config.toml
n_layer = 9
d_model = 96
n_head = 3
vocab_size = 4740
norm_place = "pre"
attn_scale = 0.177
tie_embeddings = false
parallel_block = true
init_std_up = 0.0511
lr = 0.00254
beta1 = 0.9
lr_head = 0.00943
warmup_steps = 217
schedule = "wsd"
Each number is 500 + 40 x the weight over its row's rms, rounded and kept within 0 to 999. Layers, rows and columns count from 0. Numbers have three digits each. The size before them is the row's rms in percent of the matrix's.

# down: layer 3 MLP down (transposed), 384x96, rms 0.0937, rows 107-138, columns 0-95
# up: layer 3 MLP up, 384x96, rms 0.121, rows 108-139, columns 0-95
down107 102:483430539437481508452463512457539478545431546499474486436474511471462559528506540458470441468472520503590509535507546489573521496493507488516502552497606491534536470641472463521486542500484515529528493475466552473475552461484535420453488477470501527542561432541480536529528446490480528489
up108 102:521448562523525487547524495464509508474473486464512476484512453518475471464515564639454477534458546418572464479451531525456583482531469557511551557471533535521503473517516499466441453472419485496432516477523537550517511469467467567461493552463541533501491522482565489501528514469465427442
down108 095:498470455514551536527520468453464544517476490486507509482527503523556420508440527510420478465524487536504489438515491550485541544503530564448480560493446567444557455503515563490472557566474546510420508452468444502533529469431574506471491555511557510492511437486478491562598536467507506440
up109 109:476491510558513500515484463506517466476609537558472492502489496413494557465506532505455466446532473482547531520499526504531506511498478438611456540446494507486521529492469481472587474386484527531430517544582536510520504438506514536458527471497430481459581476497533442454503457507532553522
down109 117:428467488542508481467544499515483502508597512439546487508453510469492474494540511550486531514487507434477484513472526458452535487504569516569475528517449486511535493533475421513589517408538453489532481554540544513558565530457481532487444493475538573554465519524513478472438406522406494479
up110 100:490449461462500424483456392481469527501565524546534456528533464522388524469534495488470440493528502487538507474420520544463531533517524476538497524537503439485498515464551547474525540458507525472442499524513542536524501435511471554530466554449475485477548538465598477515497490522561392485
down110 134:510449508511476508457505502460488387573457492579545513496466530533541492522526435529508421489594514498597543475494514517486526449551482507519442546563455473429509436510443497473512408482566445542487520538507566535533477510550548478497494482463496541487480512459510502489440504529451479530
up111 100:536462530476434503508427421500444572481480413508508541499599514479500538473534559489477440514431538538520553473486483496464500538465467503504485504527526520520558508464562475534503507422489462518556546531490502528537491455476457540467532576491544535609513500435473477447436480461537472467
down111 095:464548414538566488542520482511531505497485462451496463490452482498547486527510448548616435464528521487449542424476507521500475569496438527425553502545460500501521521528499379491504486523530536572552480498491459529516550560543455494476576500504507474539501468487429493450519468505460535532
up112 089:479492523481510519531530472539501529535513504447494466504519440545537481545473487564543543506520482575514482509482462490486551520453458624528561504480486509547521456454459593523461431559476558543499564486513514530504524440479552493508383540531484519514493497428562467455482492468417457529
down112 086:530446448525473530509478544502530455507509521538508526498462547470483526377486491434500565533514519485445478424515494521511510481510534520437463501584523543446494485459502484537476516467461430516536497472482660474476499489473468499483507481475515559548458481562510609495518480572500484511
up113 107:488465580484559479494491474478504485486501488472420524548481480466463574415524536503554494451530531454520518468531571449438484530438581492511506481470471496520535501443491575482521397483437511450518495519534560476527497485510575577582456490451480482470494562464491508493584501514502536489
down113 102:514425455529456519501530602479540447508484511447506462487527527528548497488464481530507489534554495475458505557558578487539427505450528461481515504464522480555525574469529526490495532527508534477493477454466489539499519477466489472548532490482408575364452530538502495445481579448552501488
up114 084:508499542475408500493520440495488564463440466526519519508557474552439452414525451500483558505501471556532489535438536402464459507526489554448513475504490471536457479479454486534506468509522464431494585521460477483512554476489490569556486533548460467548497493482537457542533510489623515496
down114 084:431495494475504465513454495483513508467569496545449509451506563503562438465543542394520456500472534436438517495504508590474541485450463547493541513557495508485489471482521546499573562480484477475509516501472615582479513474548435493436536527404468519529514472488496519519485489460530464538
up115 084:522508627516490471555454496517470469474474460451507486534523444546537434497512507428474563437468531600522504497501468496503525526428478509501503544513525424490464441549481532496566539453470506536470489484488528574534457508497471558493510540574416485518433443498535488454473519527489545446
down115 082:484537477504551449519449524513560542497517504559483494508462544566497503447518475491563423471470525496485479424535488495477475456493469448484534501463452461485479476489555484533472448553501544490494490521505509523429479564555505517529505510714497519505450501424494528488518498482476471536
up116 103:446496552511525463588474508574512503500539519484411528531508509480480491472472479509502580500534574573505527532539553508490461492497520479543450528472457421440484540471367500517556490533484457504446508535536540451493520450449484487483526434480460504505463511578521467495461436498568545467
down116 106:535476509469434431528465471466545470492439457477440458486479513531549523471514547516553452532523469490480526508494493533457527514457529444526492448490512538513520651533474532452517432522556490454475467541507454463533547585435486467512559511459526512474541453519575512558516429552492515515
up117 105:476529496489450533502521497538441637490465465577519485531550466443466533465542438475467494437483545507505525552430480424446542464543495498519532528531529512511492482473612474508466476484528501525448522479490511514524464379492482494513531491519487567452542429532489472465488516474515567476
down117 095:507462523535517522531537540548576515461589499477499458433570471481430450428570390558501532488532529469467505553544488512468523518497465517491568527525463519475510487502490479490459518403523455482495424505523483525459480484546479517514497505561519453508430505511493454546417560508497460569
up118 104:433506570567473487491511450527454509507461462513497509552490500450449484502484443510487502501456488547519465474532579498452586466433479487518550529490470456477472467517483576454485525522476547455491504561469516628544456507468459554520413489528405470529466475474551486448461508521501566506
down118 120:459613577492573489451481521519533495455552442541444556541477469483503525514460484555579490457497452542457556460512528471472494454507461462517484497459429442482465446511488527472495496513490553481472476414545523547439480557508525517503478542627458445527484479473519507493512482543524508477
up119 095:462496567469456530567508432442473562480464504451469517509450510472547513462504558478565497522529594437544527511492500441518511510458518509447552483518481490498423502521438546382445527481572467458558509554507490516540483504488562479471498539499508498543525490516543462384518493496532514535
down119 095:472486439508534493479514527533481446492524528458545555514559481494456453496511512530480571390480462552473482457539543531514514521563501482492468601576446491462484450497494503550528430496475487559469527434463558431457490544475493602481495517528436549491475508507537459538514560505466491436
up120 099:423467513476558478453519440425519434403577521446522505502546482506524495554521461487477567475530543464568571471553531460561558503486485564470441482511542442438495499479515506563584451506475429462417517568501498518499483537516519470475466507480491515523519446479510474486501474541473489496
down120 099:533495513541491551452519423535612525458490474458540491389537484533497512401504439483458521495531498429443519441475492536500538521468465545538508526506415502566485505570480472461500478541562488540523517464555485514546487558493478511486515473478463438439555550513511462447475502523549489470
up121 093:490505579510478541504448512424483487528535469484516558505463471451558452584512585550506548412556513528543568522519473499532505538531571531481509467456511508501538509463531449507476446483416433480483527510470509515498464541469530448492529429495484556546519553432502449413553458491517507495
down121 090:465535484463540496490501545580508507458446472566527562508482439490518461471487431521523503495488498403549494486481540482497529567523533586548410462600413522525504438471504556481517505438444535535463532535443527559505479428528537481560495534467495467540514486455479498462536508528489505474
up122 091:504453526559472551572452428488438586467524518540429471582533503503424492536499525521429454483556577522488481512529449471472496543500531494491527517492511542514479524441479503519482519450543516495512436469524566474513538518465499489493504457451490548540526513430538479534419406445557539517
down122 075:555524436481521490478557534577538483503525450546519529528554496461530529479456501522472507502573483563482444466503413450474515531475546506492509453459610541489490534504493517501509499483504487503463481458433537411492450525519458522490469391508481491494504552552426536562490574457558474545
up123 107:495440459485477470472514506433508458502484450453400511524492496446486549453525462466430478497529504472553526543556562445485541500519539545517570454595466453457476514426540540488467470576481502529496501492522532612516497528474519586519481526496529540490486512477585517461507521521558505454
down123 104:521510519450595564487562495516434502589470475438485495462525515502470489462477494445535469511519465573497484549512397492441509535534536501456487550518418480535489568495508497551542499449529541602529484434492475530436453477484464508532508476455459540560525465530525443523520518487442467513
up124 097:466520481396532452503489525537521484480574520500489543448531412445526540497536457483496502507493550501536480476522554529535520503521502556381508463527486506471511506507462559482544460466405516538528509520536522556509510418494492511415497488487518506571592479485534449445452436537553468484
down124 104:519443521544462522498529523481453451468528515492468437484568563535473464556473530510515461525530439466475526582481468463460505448458566474546518487491513480480470543514531554573478394507509519428455573493478451397456554544499503574551478480561470534480496537494486506496557543487509520544
up125 106:494499508567471509467476486512523444524497450512495466582497484538576511550534562515583580461508543495501510523502474484492518498510587551511438462505527505495520490491501476504493534449490523450488493415568542473512427452508454470518554440457436608445534481493495493451439461454437540446
down125 095:378494505453559484538504454502558489516514524510481513430521451455546490518476505484507528424524498446487394541486539505552494513493579534505524463527564531530526543513485524497498540497517509443453509523484397485438436512555464525487458472460515410554505494562520485482524565575498484492
up126 096:499463523567450498508435508424502536462493595528522405585573524517560510508508509477533461473502551539485518581483517487419527548431481486495545564500519492483459503506513484539500520427534409475511479446510562494503557476437558481504537533453515477493494490496542486550433462489505554498
down126 092:488503567503490450419572425546526523432446437572509552509526492484532534456472470491523494563522544491450513511495477461464470551597546465486485415516556480474479493484549504505529475554448437507511542504470512490538428521452506508482439552473529524570543547554535450494512496470463541452
up127 109:483548472446481508527505498521519543446445523572404513495576511490486494528486492542445593476498518471529479542501521405575509521525593493543517525531468475492504517515447467498506506472489435472543548451600490434536457523463529537520471523487486518471522519493534517440463474460614512541
down127 109:461538512515481528473504457487585511487528498521493507481476560526525473509479497475488452398519512507459503532508486482483526556440553503544539471478456534490517454483474415488521490533525517530478577528579397522501529489408532531410548606457520439482469470458487476499543488531534426552
up128 082:506461500494502516452523451525464490496519494487472504618562472489583429496514440536494445529436507571474561449505455462461515489474437611558537495418501448460516492462485500528495541516563446494535508453513486512548433562479507448484542483544522539461527525538519513421522502485538506499
down128 083:513482501515476467501507507514524521498427425449561543493410447501460515418518595497464510451503553488489483525501486470446472497496533451521503514595466487582455492561539521453481530442495553595532459481531549447450482513526537527560500499441536487516484456552497467483480566568462514521
up129 089:426526565468522421464491439451503488486426481523513462535522466516458542500520532531459533522520501525512519445490494448583522541492496515479511539533520482504483493599450448564489517437506483435488493459572514512530487508516583582517483582495485441385491480531456469489449496468522535545
down129 089:502512482532469509493483467560518484501531526456490473511443520552456513450443467425553495491531480490450583539503425520495510470467534453519520503450468485491493508479448493441556457538462595620525496474452456492535468420535542482508563509574503473537499569467545478446539517524553468562
up130 091:486510538500422455553488512598481482505404465523551540489507537461459478539538445489505514445471453551468458552500520439461575561530462505482576585481492503511494425487432553485494554506508532458516470556492501506506516523430492513520519580521449515460499493452509480481420496499546556545
down130 093:485590490514508517487470497445502505539468432473443466517512488499470509498447484494511443505572526496466521430533513505537499498528555542482418495431510506414530508506487545493569582491455494526474484468457417529529499451551506474482477486628446549518547545525538476551503425535550535461
up131 091:516417543513465492496513518481426483447497454518463473507544448518475531483497447592497614506427479512506505515457491458511533451514552502559536505574551498427549498516479526503523485457406554481552422440515505530516444457482434484487513557488456526487485531512507461502501553518546468428
down131 081:536521463438492550577506445482447432514458606467466526518443492436539473535463574461491481500546525512461553506499440548446427518534513519464520526496581553503450482482467445508460520437547516548535512484491507523489508513478513547508596518513499471467458473453519513457558570459451469509
up132 117:444485537513441493471474467462531488464483525534490446511523507533496483463542467509398503550536526518508554498453490566545554480481493569578400548431460540498517474511502518558426535453570441499493503523512523501513492410492514477436525539486430461536474520481565440555525548453481472484
down132 108:496476518482466528546485473516534483461425437565485533490467552470435444492589517535452474562429504454490500406545530513520548507524500538548510452514566558494445528546475480471477462475555472505564512523502534424469482568512463434441461507560531427527493480527477516473490493490526545570
up133 107:506557472555482429468410496436452509485507456461477481583528493486494509579557444504478435486474505487474520505479501531536549552439502525496500523525508548481550506516511514579428492493472483465617488482540548540524527361475493544468540494457487519481502499424453530500481544480485493487
down133 099:434524456465553524523464527459507437505490562432541463459451535510461529524491547426481543508505581513508510467522475479466494552475410541466467491582494517504570464501489517508460468561559505504446407507512569494513442478525507488472557537472581487426515484494499522455513567526570489478
up134 099:516562520532487451509480516513511509459406526564398491503505487478521560445565476500496493449500528431527487454480491496438479508491572498573407584453508460467504534514574501577473510447482535496483517517488593460500513478494549506516557558463475550518456448510504520462488505518460545436
down134 088:525448470491522600478503517529518478490489576502470491511464519481477529529463483486569528456435510471505464439461529473443452573461518476472464441432532492502493558531460547498542594514492502508510461432463497520467522530530598451532536438479431552478454478562437484540554538488539502546
up135 092:493464549515487525491473579501485532520486484534485489577560520542475521551528466529517482519539457452487597590569576486499519551417491473431424508437497448481539466488462534443514474571509500503377497484495516455501497503517521450523472458504427539479548457517468504502548485544501478501
down135 089:497456473524536475481557502457527496455546500499500442541475431489524507557484515515516512444534482479507425470516466474525538577451532492534532557464538524580487512476454460503600527487535502503488476484552560393431532538470489556474446484407522489483448464565480529503418550460477530518
up136 091:537501513497506526488508473486479499464485538468526530521497555424548523446509485464390526483467547471467525515585544467475484540484480542496476540419537500475422518424459542439552504468569490475506486472597510523532517477467526518497484377518463543548568525458509478467542457476536562505
down136 091:453448522471500465526573483524522570469455475525518517501482461566434419561492492501492506468492515499484514482446486507569497524500577497434498559587461511571544498497525499554471400453463534448531536528469528478522464494499536548467494528471474382490532447520475435557484524484460519544
up137 112:458495527544489503469495431454423511509423474459531528541552466475518519521611499578436448497485483496516582605512509500552519498527547523526533547481508488480468436533550446530483434480515449457508523498516493508533476456499457498471546476506501587563522485474459498521429537446508428493
down137 117:502482494477480509491523535461485481518511481553552471529502536524445431598521531520564533519442510579503494526463549434462497485579431454438562542532493483535501423422491406470518482579519478544490459498487448554550526535501534462463528470500457528402515505498503440510514542516488502523
up138 107:478456541457438393534463470548458546474534422518407529453547465481527511449493568538470517461497531512534479512496530465523543521523583519538595535478497496458468522477501503499507466543432560529480505504596489451506506517459474512566510547456506497460593544502505519468491498555531458504
down138 101:488558533550483400533551625552511513516530535487548527436585500451468507490459516476513463468489481533526491485529466493433494482517548512454468498506484461507465558556467550443522396506508495491478470518474428552549465469486532494504553460464455503495507518491496446567480477565423548504
up139 097:540438548527521467491440428515522469505581592492440551492538495514470507482484420526510474512511470498557501478471563444495487547516489462542514524501489425433408509457474438495531446540570482547539517559503515562556527513487565466490533438470507535493510490527541456505469531503461434564